Each number is 128 + 32 x the weight over its row's rms, rounded and kept within 0 to 255. Layers, rows and columns count from 0. Numbers have three digits each. The size before them is the row's rms in percent of the matrix's.

# layer 3 MLP down (transposed), 896x224, rms 0.0388, rows 498-619, columns 168-223
102:141081116116188152162102165146095130158149102126177147137110108152184172130091131103138119148091108115137134090115101096126083130088107138120159131172121120166091171110
108:137132153078126077091172099111080132131080185076177143152116138124115100128129149144060121175122156113120099117127120163126138099132099111135141095127096153096093129082
103:138142118111114122118177143153125130145145127151120086134153114103087131076199132097089182139154128128135082105121112152171183112125121085168089163108107123137112136182
097:147156139125120100189074113133136072104151078153116113128106128137171115143146126054078134160156114123104144226133144106048124140107087113127079199091186163116128088110
029:103132154120102150076143144188126134089124145129162125139112115119129123110124128166117124104147155072074125115176159178120096112157106152132098117107096094146086176149
101:153110179107117105115132100178104048150156069190101124056145158059113161119163073157161141119131128110151127111139169122182083141092177106074147124157126147101152142180
106:120176149137123091103136108085129144176160118091132115101117148143145087121137116149111087150132142126063059090117188175139128166148117124177142077139152141106093121101
093:128094053102089171134154114094135196147146095130135111159127111087133084178132172136163155095142160164068101108078118111164177120121090126185106121117066146104098092145
099:111140168141139104087090150165101173122167180104145138215134106164080145166124158096160158149114147137098147114134182133158108093104148101101093094139117138107122129159
117:106095133140204154105109103146103178035113120145119104133056125132083153190188119097124121147093120089110159119129081151119116145114081152115093104096207145110116107125
102:166113087112130103030169100115092154115142160090154132081235074121135091139124137101143159142126144112137216113134134107119092171138114116138122149111172112072094149072
097:103149145121062155147159139071126122143113183101148089115110130107139099177123091136090123130106161158176137099139145142174182129068118130108147106132161112103156136158
105:177157146097108053074140113126134153139168168118060131149144180127085179089138125129115130170098137147132098096102129140090130108124114094138107205137102144123166136164
112:128140100188136070160145191104153145150116189116140154131102134146092088086148162117133101157197114098101127107139149151165135137164129139060090161133064142107123101167
103:167103092059107164141126144093117070161137065095130105094166090107177131188099183131083068101074103156154157097153114124166149070089192122147134157145142090151134113123
104:130117135157160137123159154154150136167153133128134146131093161083144152064144086168093141169084174099189137089142111190111145133111112109104108157203151111108113109080
094:127161153122107127122177114112100111118136180163126140102090174155124116057160155073129139158130172119115137121112155156095174146156147037156128117148116100146070180151
093:153086122162148148137164009092115087141119164122195111124138115128192151161123128151126181155139116093097133124155124195143079132120158120140144064189151083153127098091
097:094164090115116075136125117090124091139141196066165135125122145148161168145167149080103088138113141161107011160165087094107127103116164121141098169099161103168145139122
095:149121144105118113137095140129160131117095139112165099082118090155161127152137079188222098140196118081154140119127071178170179168135163059166111106160120155085061094104
107:154110119134125135168123126135125161116140140150105116176090153150129082154170087171084189193116096144150108106100126153127117132167106132123089128153137058121142134114
114:083115185150086107108106117128091084093111147126107155139142136091137137138128149144130129129137144128183181166186149181124090133142173139105128051174086196084128181083
098:098150131164141151140145156145166107147124129102138074105150138084166144069204151175116096177162114102203045081158157141070156095161098095175029158154146158095051142146
112:100140139152089202099169122100149164096098120091116120143091124128183148183105147127206085168131113088092133152128145061118163111095103100084093109104134136089064133165
098:152148090145120120112140122086224135151196137145180139140149072125110128074102099081103093181140126071125111121108111135126219106125106095146139128160098099131139127149
086:112078059110150127172077187083095140146154069075157113096130131132160101106097074120110093146133132076140132110090091059057178143140082116172123110158164164130153083171
100:092192167139101132124070163116097201101130161150164075141114199127157099125165155100142103122154131138085102160097177166078152121132093179167088112138161126075060078157
102:140123194139152132120119176092100181078127111109126055130106149079101078137100190152170160133171131144132153101134135147128123157078072122130087148116164188179111104117
100:151086163153160144165119141153136136129129059094153089138107087169150067129096170142130145156094123113145178130137096174130124124143109152105129083132130125099117084059
101:120133097207158160116117160133119154169109127141126196182120127145121143083166198141159088149133085113090037167127130117161092099076152095168122080144119103108155155174
099:182152186096167082107132117112136140090061143104111185175069097165115112158105107110096140064103128055144106080125118081065145170115119135129131098121128124151175062129
103:129153117091141117167154142139125131166147142129096126141075154104125056097140166103101118158124105089067120144132149144129170129188077090126146142098101112131113102073
104:123114153129129171111115126149124154095129076161129129179091091162075132103132172100158185120186144093112148119108101116157152132132136128122101131126181096126090148148
107:124186104127100098100053127095166164105113093149147107130099159099081067070126148102136107100128085117165118183161168148100148160153074147163149157139127109116123132106
096:130059121108097156169112153187111131167181107185120111168154160127123190145137116104112152105086090140142103106138116135149150163135054130131098074125192119151125132085
100:116120129155042205131088130134119159118114206127183126143136092153057112073088153120097107149147114129133131073139153126171168099109163096161172139190178134141107132122
105:158144089176087132064088151076077172131160121074121198084146140193076103162157109141112156111104130192116114160110100098134121183120142136156079137102080135173102127177
099:161111170116072127151124133144064176090115127205101131097183147124093079090115161096096076162124124134116133167133162158139128141125080122181109150127128156181137159175
101:201131105095147053118101141130112100154132139177115126089080111109091108100158169172064145127125102139127092115137175127131171122172147129187123174164126112108163125131
100:126148114154151151087092107116160170115134080148173128140124096072132171138084087100112099160179156125102181108109144154166163143121133129113138176121153081159115155091
101:150148146147127092115164146133180111044157100178168096116117161168074146093156078119136105104083172111085083173137153109153078078126130150097131125128082114168124137127
101:131073110081153200110142092107129178138123080074126117069101092080106085160111160073157145153131161136103145127122125154133141108131123108123060155079121167155158093094
099:103159067172076148156166122076107117129110091153122160175099128099081125101137157173119168071092154188099082151097128119136157129128083130137145109089146213114094130145
098:138136161222127139097101125100172139126123089181083151108130067134155088120150072122136108139076075134141160146195152095113123123165165165110136112087131170102153163091
102:129151172135143131120118073130072111130170166126165138092168102117105167128134099120091073176161141100150139039145102156108139113127124125137171095155170105173148183113
096:099078163184112107091174108090165169102184188085138163139135129086166090166100172093120153151104168164078136096104113132157221163115147070145121132144165097089127111199
104:171190159164127169105145144140103129144160161106091165166112165130076073170121169119101128138162150138135099094114073096125102116119122174177117132101098175104153085178
096:078127151105144105142142101160097148151157161148197121129126082132123134158134147156133100116071119108112123141172141127127132144146085157179121134137189147100109116137
096:153107133179130133127104120098136130135201143117166145137158137106136192155098142172121214127115141078132120094043156163100128135145094162149069097158137069140149133100
101:138125173099145136182117173081150127102100097104153083096165087159117109185097163092194104141098114183111171105178146091136107147138134192201136121155135098157097076097
096:132157114115163094161106142130113100104167188120081102152112083164132170107092152130106111104118121151121116095147200156106113118159118126161185110133094112089079115112
100:095081140135122138168130155150136172170148133087137128056133122166101067140058159110172126116130176180178172120146094173120222147113086133156105187097113154152084061120
102:107112125090117158120125095163129089121051091139169105176132130114085154171127102100074164106133126164119106156136127124152159114070142144110169129139118120135179165148
107:127111106091177136205175127098148117139172134075099136092187091112109110155139116086149125129123134083159156139138143129169166071161084161106150170103101118145097101064
104:141103085129189150201093141146106076177123136113138134128158084176106100114139116152104127111125137172146090132115139161184087089162106108162157149122097072118037072081
098:201178133118099138112117158173169148089134117121136092090136137076187118131087160103142147183140091156148115115092129124092131163119098170160076141155067043099165092169
108:118144138061153108107142128141205133126120134056186106124087152111161152154135141131134202189122135141146131114147110130140125129157056127148133134112109127071129103109
101:127158127142141175102089090106122158185102147152156130108169164169113091165157117142118098077089165153113143140122183174144195092093067099203162168141110155165179143152
100:141139142127194165138149114183105229166111172135149158150170106153109122148143136140055095120128153096149093071141104104147122089065108105148095095147158157183121109202
098:081141099117194067092118081098129166147096114119161085080180114100128124131120150107112126154090130159080155107124081126123153150082096150141130100136093156131130133137
101:179128130089165147162085138133104153095133103156148113100220129187177140194094063155167175104078117106124154157128089131096146146089163120124155069139218093151120121142
094:174151166108190116121137120101140115162119127099149114117084138103133116123157133129121086155128168165174152097113164191134169147140135120111092074114157156099090156121
101:092131224104083166191051132136108129107141143129148132103129075081146093099114184125106075130238117133147096115133138107111097110142145143177126064128094127102117157156
105:163093155098091113148132188095129210157138150160103119150077100151099125138142173127098170134079125152124166102109139108121145108079098163071127128144219117125127121109
095:136173141140123117167119117164121143165167129095184128115131125166103095197145113131138202109160127157181116143086102104130157140140123133069194139160118172111148119128
089:117113134131128139112116064149135065139106151145185188151096065194081127110133088231096137113163173155163150152147136076128151175128135184121100129103076118193102164094
102:144151156118127134140148133169137095123167059096180085066136156124131130167143140162155106114181131099135120135124135128108113163162110118132135101181162132108178094129
103:120217166203138155159142163147128147094151129130133118089140150078141126141121126098116138096138118146102129203113137139124145083091141130125145157150106075172104086104
094:154165089155192098154152158146125135170109124099094137106131096130160081133113113168108101114137136120177124125169156140071084173101126115097103101120106120117134160147
096:130159102120137199072162162138166113149141112147094116124137105115134085107103135103113090182107174159153174141089144067102117077119109102110149051111162154182118169156
092:134107088109088065132092073119123193177143143062132141100067180184121165091136112151093130119134097111124165099095147130133088145163100122144085156139125177100111150133
097:173191133207141160143150196177174144073148143135107123109130130132122175137061164085124127146147159145100108131098073138113169147089106136131074128100113094102109091165
094:148173095115128109106129115199076073165166170130133154119122098062094142114118133139138113130126151110171093076143144164177153135162131107129145116150145118172110171116
099:084140152200094146111149149082152108146148152141186131132158152195128092122145140147071116130139131136126115134127158191053124067113123144188096144164128164076087134113
096:153119125130176136111104156133130129086184146129177147132115116100134159101110093170127172124148107105210138139145132121101102179128126129142132135109106147124103091139
100:141154137123155065137122158119133104143146197114195166130046132150057147110164081164174124118140161174140114137119070118183074132165139115137118110146073116117152161164
111:069191124202225125118144115128178145109079125114140125127087157122099124100181126110161125134174119075131123106134128126074183121097098103171108162129154120083119114137
096:192125126109138168151124108070093114119148121114150124115125165112067160129136123129122138102155134185121108157074140111163123132139143160149153151157040177158058082145
095:153111164146160119121087114194113117095165159151166156126138145174141140150060157115108160156108088133177065123110134155109109139134127105107123149123179056088121114189
105:176116113118103156164081126146090134122042140124110147128132114147153162124128130122177157107095088135134156146177085130164089046119114197096129091118160101181106124149
101:114108086131140139120093093138118120134137174127148134164174143092102114185102172136170123140142065161117100084173120127127133148166165124118113139096128145181087145210
095:120197149164157101100137168118121124154156155146144120058110176142126189095160067097061137149124153112212123096130134124052140093141114134143096145091111095111171110212
104:137134143144144058144158109130159098152097166152128197131080127141141076118192100142158148144137204095133093095096105096102113158105092103141106127212094131144152117058
111:199160170220102137142142119178129141122157157113142120135077163164145119163088180136158124116145123110049107166122168086119114087135099104159115039102170109125133088172
099:088131127128182153130082103126134108107186107124113166107218135078125134202136145115099086181070112155123176154123166125159173117143073111148126152099075097162087093148
098:102133108098184123151071019114022114129131120099102086130150124161078133140171160127167123134109123132130142136123111130166122120107128128162180084134074102125090133177
103:111166151115176176105095154169073133097140061176172088115121122110150122103134081154108092086157140080119165128152115095116157116153125094093134131142127169137188056112
098:135203107164124117179114133172164120141152107151165177136136156107141067155149132119179095109115151124101048141111134109144083057146094156074164112135113129129139151125
097:170142102124111139150136133096099214130154159059155156124096074165011106125147138147153147131072126171109125156145126108114124143154165203145100142124167160156098123153
106:112145129088105132105180181135155129085160180086132143124055147161105158204151142126151133064169104152128132121198126088129129144179123152168120144136153093142120123089
100:169135113135062169151093143111108101149166096162213164119131124182115110130135108139147088071103148183122097145116114123100116144133128142113090108097107160178161129159
097:156148155156124155141072115137139083130101116135131134208141179166090129105171135081084121132133127145131120123100155190127151136142147126172127120128113107126147123128
088:115156147101115130167082134176128144133111110144143178172140133102167141091129157108099080076070146137042118165121137149157120112163139141151105064100179108170089101158
101:109146123092078206180185064128110163060118138073166130108083110092122124130159155122133080171148165116072108141119144143110168094119125090192136122121106118067110114174
104:071102148143060105143118098125137078124132179126241122135147147099146164159141113141081133156150117108157107135164135163112129145106083099161165148139094133146154171132
098:095129064113084118072130123116147133094097147101143123165081179100203144151139199119109126103140122090106120158144142169108145140129118107079075140174096130049152080197
099:144255137180134118159145115130145101137153116080110125099135135088061127134155145111144093053095179127085132143138153112140120092160135140137160150125107129158098114097
095:153146120051071132124144100184089094173108163110139133174117115116161082138084120204141165155135129110100117097124108145115152137204159114109114160121142130073051104129
101:160139143138058132169096162058091161164107095072191137130146066112092123081125127124111140112105088158116155168133151140164146130165160122100164117126130138092126152108
099:112101171126101139115124165105156157117153117125145122178069137102061121165100138100124123116197136099100123156110105217122149117125142104155046159148163122136124102139
101:069125117125105151104135140099127137094124147151196080132097144138118156141082161079122103180150196108081144128172132126177088138127142096165102123144153088132102167125
093:151111156135169051226137164131112119131143158043117110137162138131136098170089138130130075104096096124175095135118145150090188157159086112096120092148125111127129115176
086:156169103127123141136129190181152021125156154101131090159155145136125134093107103101107131093150119107171138117143108108126163111108140172107136090121124091106088123126
103:111050128153140089147092120167145111125150122144125083161175101073174111114211120162058164114149076147194091178150160147207138122162122135158133158144140103147135112157
103:148098185083145140090192109114115118178178175084180127076127180130135157184129128142095110124089150145138117089081138150157085147117174118139073127182148109097106088102
095:105167134116150110104130135097099136143156154120151105092163128150098170070161128063106104152146114152096163156078108141155180130112097151158088170070142169123102131169
090:160139137102126136142096103111131142114123152157143083101140169051108121160182105135095109110144120175152106157084155093183164076114060164172115133134101120125159122188
102:109126174104078143048146138146135095126143120104167139149146124113137114209150131172102150088130102112108091125133139204149142160156115097100133093139149183107120134143
102:069161158106095186126154143147111135159189151089113099203088114118142071183131128138089104136101162111113102125137125112184164131156146132114157096131093163100167057107
099:222152138119171179151062143156077092142114194134145156121150115148101097135102112161116128156122113159116120148120137117140113129248142167087082145197087104154136071092
098:131107135060132138066147082086141121149094122157123155177085141146100138157087121104080185205131139183148065176097102105156136105120078159165098133115118124105132175126
094:100119096150177083170092161124170136158169142161094119084137117154065121104151166131110086192108089086137050100081048080111081101094135106173145136061061155102150125149
101:097132078109091072197152149106148147135112126127114084141158071169129168194143137128132153085126094174113151153119136125180096116062068142071100147091116116149086082128
096:124155149146125093184124171106168126110148114154148106071126139124121107123131163101107110145118124098159131123090164109086199172116144122175108089131143129134150134119
103:063147128138168159126145129139121129146119133120151103100187132099136148129128141128093097130144102119156096118142150193114141091120144104163136143100154109142047146175
100:106199135139115109111170211082086141186164127124141137124088121145135067135177182038142108171106149127155094138132147113154128130135125159108075131137154130152115108166
104:136138160134168092127166185084103182079120077072167146130094162082167187104149181141122121174086102121133098121114110118061194132140181137139086088111134123103119133125
101:102179082091216162108146140137105148105169151137208112144132124141106123120117181136067106166093178154137150076174103099176102108086128150131080146120147128180085153155
100:168138140141068106133096165119151141147129164192099098142169119129108092140081127129136127159111136089109134113064076073093178065103142127115178120208115128181122077112
088:132106166137113119118104124107117137152131141119155092102112136158116114138200092133071105155143118118148121109110122196138163128100083113110092175086137175086115124187
096:183135155140135155061094118106124100097157121099148149132103110125126144139172088140180099106101142098136179167167076086131035131168125108130127166155103133127119128146
097:161141123134112097115161157129204120164140210082142146093159060118052172149115068095104113119075155161104137106093153140190156135098141145110084174183128073164142150172
# layer 3 MLP up, 896x224, rms 0.0494, rows 499-620, columns 168-223
108:096137122107110147166174118178122147068046121119139098109140145115171092133083110164123155129138136098117160153134145152142095066171157149088120126102147156138151125082
107:118146133150109093103147047080098093143157134127083081063160102104161168132174151085152126070083158156108133116155125137170155115133186114082156152103133124192110101126
100:064170115108045095106101104191090161114136087153162093102088158127113139093146177144088125137089183102156206114131150108197134132182092138123126115137123204145168168113
056:138147106139132141097141107136100184091084108122099077112150129129109117126122116196183128051075145085114163128122081067142119102159155110070169123120115082133124161048
101:170142059142160134120148064106137110133090128106095162187072159104133139128118080115108105098113188112118140122100116165127076135138149129163095091084085134201229116100
103:153137051137138185123097179152113175093206104146140090143164203091144120112160114103133130057183177098081121137110154118146203155174139060101124173099134141184108152118
092:127081115136103150131159082104131121063151116158122125130086174122131106050223113165148126167150150120115166121125110176099116070151160167138193169079112139163097096083
100:110090137070110097162165133145082116140112124133114165169102192118145095169175205090202126079156195117153126111145137127124146094114136099073141115090189164133140102133
113:070086157149123137102148075150136096056110128117117141065142180098144110100163084133152099139141189112114118114108128122113113110170146147146178126116082142128160116134
106:142136158143168177136189097117101090177167093164093153167105140151129155150100054149112122069132203136121153154134086116093096106157106149110147125091106144175113097146
094:120145109118092081118095092174099133079100117195116112153159095076156142138128134140171159085154104158069115149136179130086154137090153150114118109128172131082100155091
106:144125149134085122104124110169106085119133111133140114161133145140185127100152185055136154084141109102129123210153091108103129148087162065126172153138142194116161173140
111:097161126160158021119138158160120177169153126110070092157122115097148148085103121146136160071085094088085131171089104158132102101154119125081139135118133140192171176139
101:105157143140092096117156141108099155149098075143117162142128141091188098108255159133135091156109101110141154109185122142169133141122104164118209156098172104078200173104
109:090148106122141111061214084144122141153131098176124137097032123048105093105198128127110135175127163086138114086157144122169125067208152127141134113101162156179155114101
092:126126173151092170037097094135125163095129100156059107163134078141030125149103138133082132122109112190112131161092185080191131083150140144107175176139100163161113135116
100:130103077179113190139128131146132130145159114105148114100098193126123140149117137146154153144145092048079127125186101119132101153189131158092100079095107115148170149121
097:174096122186156134148130138112114150097136090131082120093121065169108211135153081062101087117061167094101102104146067135115146132170120179133153124083143114165118121138
097:136089127165135155128117095135155161144165101123163112169108144114138108082122167131090151146102154150072123177110057115141147155115108140111144111121147163157164135115
109:161167077124070126148146137154123188096143077151105134173072139092113148070154123172172181127159108127056159204097106144170120148122169079138130097111153114121152181155
112:096134099173087150047135144051089223146134126102115133143114119099108154118183096154141093095122096116115148118136157114151108181172121152122168116094149103119105122144
100:114100149207140189096134089137126077117125088180085133086156146133135140148133134091084178132078142080112130131124107131132180119243165124097131091085138110122164151150
106:103057127109143183121126150203155128145068094164096144123153090082152078142176100138147125109070080152098135129153103067116123149095175100139154107067121086182151141130
107:106060134170106130061135120097083093098134119174170113071142132140159142165095109058110135136109147083088138175167111119044158110098159131085164098080158121142098144095
101:125031023157113091135082042120163145126089110152118158083161176168184118129115111086124113121154177067139146210155111109142092172115171137112109126077106107176105158086
099:144121176161149038078163120115142148130087121083108123114135164098135100117095120114135078146126159084155152137141125110067136139183129146164118076116123189144103103074
103:081149098132141068062145163142090172114155146084066167166156127118119100126074104149175070119119121130130205137116109059127161147119112173140101137077095165132141112061
104:109149150081134116140104125096117057168158097153122143111144144179149114109109153117122133121117116136122164173099015080191112123182186114112151105143084104198108112140
104:109102140172131133159128142154085140175107071096157143077125135132136131140141131110112083130106180153135165130159151116107082132121134140144152155139175124155137114094
097:066124138088120142110120083084110177093173122097111166218105108111161091122154098122144142127071126112079141126109106098086141169171148165125128117167158194120157136073
100:092102153123104169126187106105139111171155089090065122143120150133147124134178138093109082149146107081157100177130114114109134136110118102075172121100160123139135155112
103:149092129119107148159087091139075130109127034148154123089124129145114090114183127168115112132147189149156167121132171135144079195150117146127140154114141156115156091102
107:181115131162162091153179102151101141111196114088104111157166158124136152165118151124084129134163090033064152101131110135099082135131178096110124127146144108115158154116
092:152151164159106169176105146101093175119120060154150117105177083190114145175103072140108128093173130115104145139161100110084060103131126095153183155085113151104154157125
101:148087128148113109146146081110071109105116117134157113153214114067165135094134095106194063094068159123104184116112134173090104081072161162155180087150148157144110133135
104:140194111159167105133160156156127193151118100114106105182075173122152118099168182142172109132101144160078178102145144127121090104126150140173128094127146154152089122112
098:141154069113108131131162096123090175109130132131105164119094083155101095145126149134196160150150121124100198086202148188106117130137127124113099056151120123168200110129
098:084108086097142078145160145126137178076192094092127157091111072167171112145115117123243080093136201148126113155117116134090059131128136157105131143133158116140154066133
100:183112105101126130113106142184148127152153131118137094111086112126185131103116131169151112086121137160090145131126129154156045139127086103119119171097114144106128128065
099:196131136150101146132189142139110133113091110102125110154091173140103066146161136109107103088126108126114123143126186042093132174162145160161113119074084096121149103114
098:180095139166099176166108172104155067104096129167121179139125103172148096158074148138154162123117166140108118142120122118131109099157113165120110115092101089114146123114
098:150104107155116148144125082113155162114100170153114098111148097193158112078121183167141097152115131114130115114150142130121109163118139111168146110104149139160083086156
098:119094106117126098122077151163155153127129165089146113166148082093186096136075154171139142108086120132131132127113135131100111099120127145102095111048171140132128112140
099:143131123132154100111169115149095158130130069088126178174120133084116139140130115184099178128139166161148149165090080084169121127114148070099184093097090239128140149101
092:135143173100159164115113130168082131123144140126096157175159106158121162111086109130169157116117100125123173141101084130094179107110187130098195113152106145184100136088
102:228108114158096051100143095162155087141137126142106131109159092092139161098107203103136132104155159141081158140098082129100138133149182127034126121150081143134138173110
102:126097161072127149139158177172115122085136128130119067111105128154203125111118095203175128127116124132095112177115068108059092117104108113101163120051115098136163144114
096:132182089158095155125111101151179132173124089096122123151150191148131097072156096141184141151080176140134143130149088083161161134118110085193115177116145138150144140109
101:185096150151161133115219095148064157108073117133101121109128149123121147150092127133121136094112144137078174183153084091156116150101130114120243148121135104165213127148
093:145089063179096133146150078146112187206110067103149082070125134104157095146079113180154108157119091141106132115172145104141098090115174108159152176079129137066128106119
101:154126073122177098119166128196141111063096113152160069110135142127139187161108100132127108093108114116125111099207099090109103098110111117120138151096118142194084119146
109:110107089077152121106084130123140150068142135134092075088166134148147159156139088084151123097065135127147122130143121107107083152126151133143152126120143117151116178180
104:110130153173186137128150124148091133146134070148148122116133130117142179066121119101145098132161132090142117189093079136177111119132122070164190154166136126146245117087
102:158119138129112079140141167110118138089087072147084151102122110220130085143152119130123174122110114130136117077115161075129143163136163091139099149071175145093106116115
100:165143068136163121116165127127083138116156116154132121118121147133158143073089133095093144138157135120132118103135057125131114123111132143143134125156178161161179099165
106:125105154132082134081139084076092074058183074179074106115074135181156115133084115144151181135054125103145133122172103109118115140151099119148101113112154131127165123054
103:211140134110119147194144132135126198101064126129094132141163164115150122123079092185198184148158085100145092133181112094104111104160079133182142126122129179156158110141
097:110128132181158085127114103143064175149108123158180126153091169132134106094170164115071094085074154167123133121176140070116090183095128100169136143144112173100154074146
099:177127132090177117139129143142124140133090116171144104127124108135130102205087098092135091096078066124101115143166120100115132111134138140134183131111141140125177143155
102:133112168154128120119177043091139163079202063153150137108167104094121147158151172147106087087165104060143242113074075128136135137171098147171187141135082124128179126158
095:199083104127158134086136112169104098100111093166126092110143121200138171064157161077112188127138146162150164086152123126194127157118148111104139140149112152157152190073
105:139059146115137137115095129106092122130159151167117092127138106156123090158062155095125139119074068079058135156127130139171136149127148133108104085111133148086126182155
104:123137159124174129136147076114106174108129092124129115075103051168132161136094100082149107113128135128151181126173080139100121145116146162213160153175159153142169119155
094:152125067142130108077122122161133107098098128140146201174099180085158153153112065124099131119127211128114127112124108150153105137135098128131117088079178097132104128144
092:085145136255105076093140138162186083103136109159146172134094161177142077129064150143154124082120157140105101199132140121149096122122207102159119071108108161126135142149
104:174103077140120122118163122154185102163096121147135136180117140107110165151109151122080143103131126108145184122131155154105130138196169175117142109146171173177150136085
105:143136130139110150138159105089144130121111079126061149124082114119159103115122139127142079129150143101145156084109145116128115158207113124139136074145162118204174123094
097:136154157153125120153141134130152122152122144135141192169087146146117091146188137104116157116114154133112126143103111107160115090098139140163161134111203175104114151098
095:151143125135122155162187129054152125157069111167046118145133126137143079130112080168136136170140091081172127119128125061148115109152096140089150073097109130179103155145
091:129149170168107159126161073108128131119110085113144116130093136117158119135142142122180110118157144062087153140093068110088175120111173087087121068163118141132103170127
101:168119171176104138133194133135121122130133129146074122081097121065146138048106176113159100171162063111101147146117109141121074160111135137141135076124162154213122142107
090:154131082150129074115117108173163142114112162137137220118203129112161112118155042145115150139108098134097136181040103061190137159152096073151085149097137106066118172118
106:077155064162096162146146110118124093139163105133112131161110139097154139163148164138164129157141189125116156121160099089121063146102105151135087147151072115096139097129
102:130123132157150156099163078112143142176085044112128131116123116111117105085140169134122129098072151075148142109151128115136107180131115192151146175102146117157103127077
094:173068157070068058154114096121101114176130165122138081141140029133129175113163087171185138113095133133094157132159109054129134100118195136162152091140132129149157158126
110:119119111125158123146224089130127163092139068149090118054097105069152100122190100148175100139144181139103128079109105134125122114197118123118161080185167159173148130103
097:140120144147136078146126132123086114206113111090095148129084124159120150148058143207139138102141148135104103185076181082141103133155179121167108119166098118094130115174
097:157126090087150105096122116136079116178122121114123178114100171176148120123110131124119111070173139170130123126122119106201090110202135093177155093137183100136162103100
107:137087069173095177116173055133074092087173152131093085118128089131096161109097099107162148164130134103114155140121161129164148130134135136115139083127162094131142137113
099:164143131155161140103088086164109119104123115166138125103109174127084113185133170156142135145165124149149093188133123093162068099162103152164178149128138140151196138143
092:161120086149115178078178140122130118164159116104096108120124130098089105102136158080113159105130122071116107127136142109110150169081073164129160163080161211102126165115
101:105055119105113135109157149120123162075110105135141163108179059117119172147137141098118091137119183087021134172190147113136151102097108103073125113119087164182136166107
111:142118154116073162106189131104129158109119119105125136087092189093129102142082137106111109143135144121122089175132105078136095160125094148179167096163171202143145164095
099:048201118165138108083096104090085137171106144106112169127131096117123124099119160099152104131090140140078120142138126077131149134142134130153156191097123130129146188080
099:177102142129123158086143126121109135094115153146144078143156134067118169083152151109155161109106127116090088188081092125183102152085085138144190157146087177137163206111
102:078094152101152106100158118126141141052168117070148147183094112094155141087161118122206109138150095107056144141052069139112146167178175068108146084120077110179155123103
099:125155122119122163127100125174145215143089144159072096090178114126211140153080155180157163128128171143164160114169121108191118133151127128129126125127091153214125142138
097:172112117165109094121123069160125153122122153138127219138103097135155078149083192140217156182124096111129148098114109135132079120150196132171138123154123133176116100145
105:157073147134169186105126088125092161124101114193132196117126143125143129086171125175117085099108190097122154141173135160157123177129127112102166099151150120165181122139
104:093122068098134160123122071119134118136116129144096130070126054153136082139113109127161065114142139132173129121128159073107139181134116118196150101160128123155178129149
094:099134110137193102115149060170159134130116120153121110143129134156086098155096137134136119146138109128084138178112092172139096161140114102171206120174111145159130075108
108:145159118127089144128147154085123156152084135125142188078140069108114157105130168091112114139167145082164156185137109135144015144139135099123110104117123085128145093103
101:156182161134122102149149125125136126163099114151074121093119074164097141169136155104154086166105141157085093109063129114176084154149138179103118112139141105137126117156
108:125131179149146121143128000138079125135061127069124116129147133206131134112143136136136119154111122124062131055169100120150101131140083152105145080135115093200153146141
095:140164149184111190070167099155108134104112138164120171167100134078114119139169102148121086086115123083120133177123132142074168132173111107144093127143147135150139095150
100:117129072108098131140185128143147104130115138079072123161056126168138129171128156087175142090171169143102196196147097109131117108188151143119106156093082109166098128128
089:127102138200170124045114094155132171105139054159112120102149141131114100158124084170132099118063144121108109241135107009200127088204140169168129117147147085133132117106
101:166108073110100149139161140170159160093106161103083089133115106141151180147097088122150085089131179142103190138144109131204059122140072098083115118123124112106135114152
100:132152122179154164137133117128073136099139103161139112094091091071116107158190128109157109115168171085136162122055133126144120107130197116080128189111151122146120128132
102:093131075114129123096074119124105164123106134143146044091185142153112152116073138122073100158115151089147199105188065128137138102152173165076167119141159134192123170152
091:057160170146121108160158121149143165127136088113141101125131163142134140038083150125168128154151155115099099170086111171098128076097166078130254084135064115153132132160
088:093135127164089089150138125144091171123133120168131102124134070185142122160145172088125117112061126140141144103107120081128146108126095182138166106101131151130115128120
100:134153131118090091086131132154128182163144119123124078121169135133140153129143121158099156135046171139133127098129079143123117167122103154162129108106147179110111161137
108:102065131180153173143084141086081111169119109154107120101131174134103094129174124130108093099146145081134153118161090128120102115172149133106134113124167073180172153126
100:095132102134194047109153139114123069158073116139124160164140140076104062172076168108174081143130137083130175144195117079107142129158175038157129132132135112130131164071
091:162156132144134111098112063136095111122117158161136146102106136135149146158152098097138076045100214144071167163107135087125114142094139166108092090098116127119090135135
107:112124076100124132102093122179090097163105122128082155096117176106115155149145106100168178135107213139087151138136110169118128132139124122115111079171163162193148212110
100:146128113132162116139146150170121140108103092102123144143165110110141173137116147139195169156117091138115136130144131124112073128154220066200127088094138160133118094153
100:143102118144154105141158094139137090123132073129168083143037102128186067187094118169121163141097083148151189087183141132147118163122116104129162101164111165176112117102
098:125081155093087157139171120126090129057107133129145121141142162062166090139156117132082145126113155091052098154173145122168085146201134114119134124120154164111173163111
090:167162133140011155117100116187111173121057162076060109123127159164123101069113176184194112112152143093168159145108177097179055155134141129158190148101139099103152163082
102:098190054123103115173091085130087149174137127199131127149116151112099162169137122163113097080127208139053169116137123090170073095161098192132159140123109108154138077138
097:105130086087113073115120154103130116126132167130117108182157133145125136118092115111209173051153110144120111169133149135157072107149188068149108114085194124093139144041
101:149109135155110131103133117128149166112087121160118159114127128102136134162123131084082104134154170117149107224116166125085126122131162129114095119136154114128129104157
093:114150048115152101111107132084153113155114119103087145202086080108139091063122108174181167092133156133125095111147129106119120120109128169145110148072110128087104172118
102:154156122142129097074188131109152163156142097111053111088100082143107136157134110122169066073111108136078134135110062127118064122175150098137143116123143099120146107125
100:174207126159158109131170129143053106104127136160165142139096158110128178126139119099121147110133194161119121174186010070105154164142150145140110080102172154132185129140
098:134126083177142105097127075142130140136117092144113152054143102115142105171083121139110121179101082124126135107135133071128066091120219151192143111077091100084110095091
089:167117091135157100121111129178062091154146137122108176153195173105187110147128084109157094145117096071132117134137115135127163108105129106184136157145092076133152116135
098:113119092155144138082152102118108081144116083139129141144129119086162088164168098136063114161041222135148108125168141118049159125111124184146129126120153156115105129120
092:135107150130111105179080112138101148148074169180081167063134128115126133132167100097149103118157179057133149157170160081162084131099133174101123103135111127132173096140
094:097123103132195156111118098139124094121088087134116138151156100108099064204174152126202125146119117150112181128085133114205094131146151146044138115099099118235107146129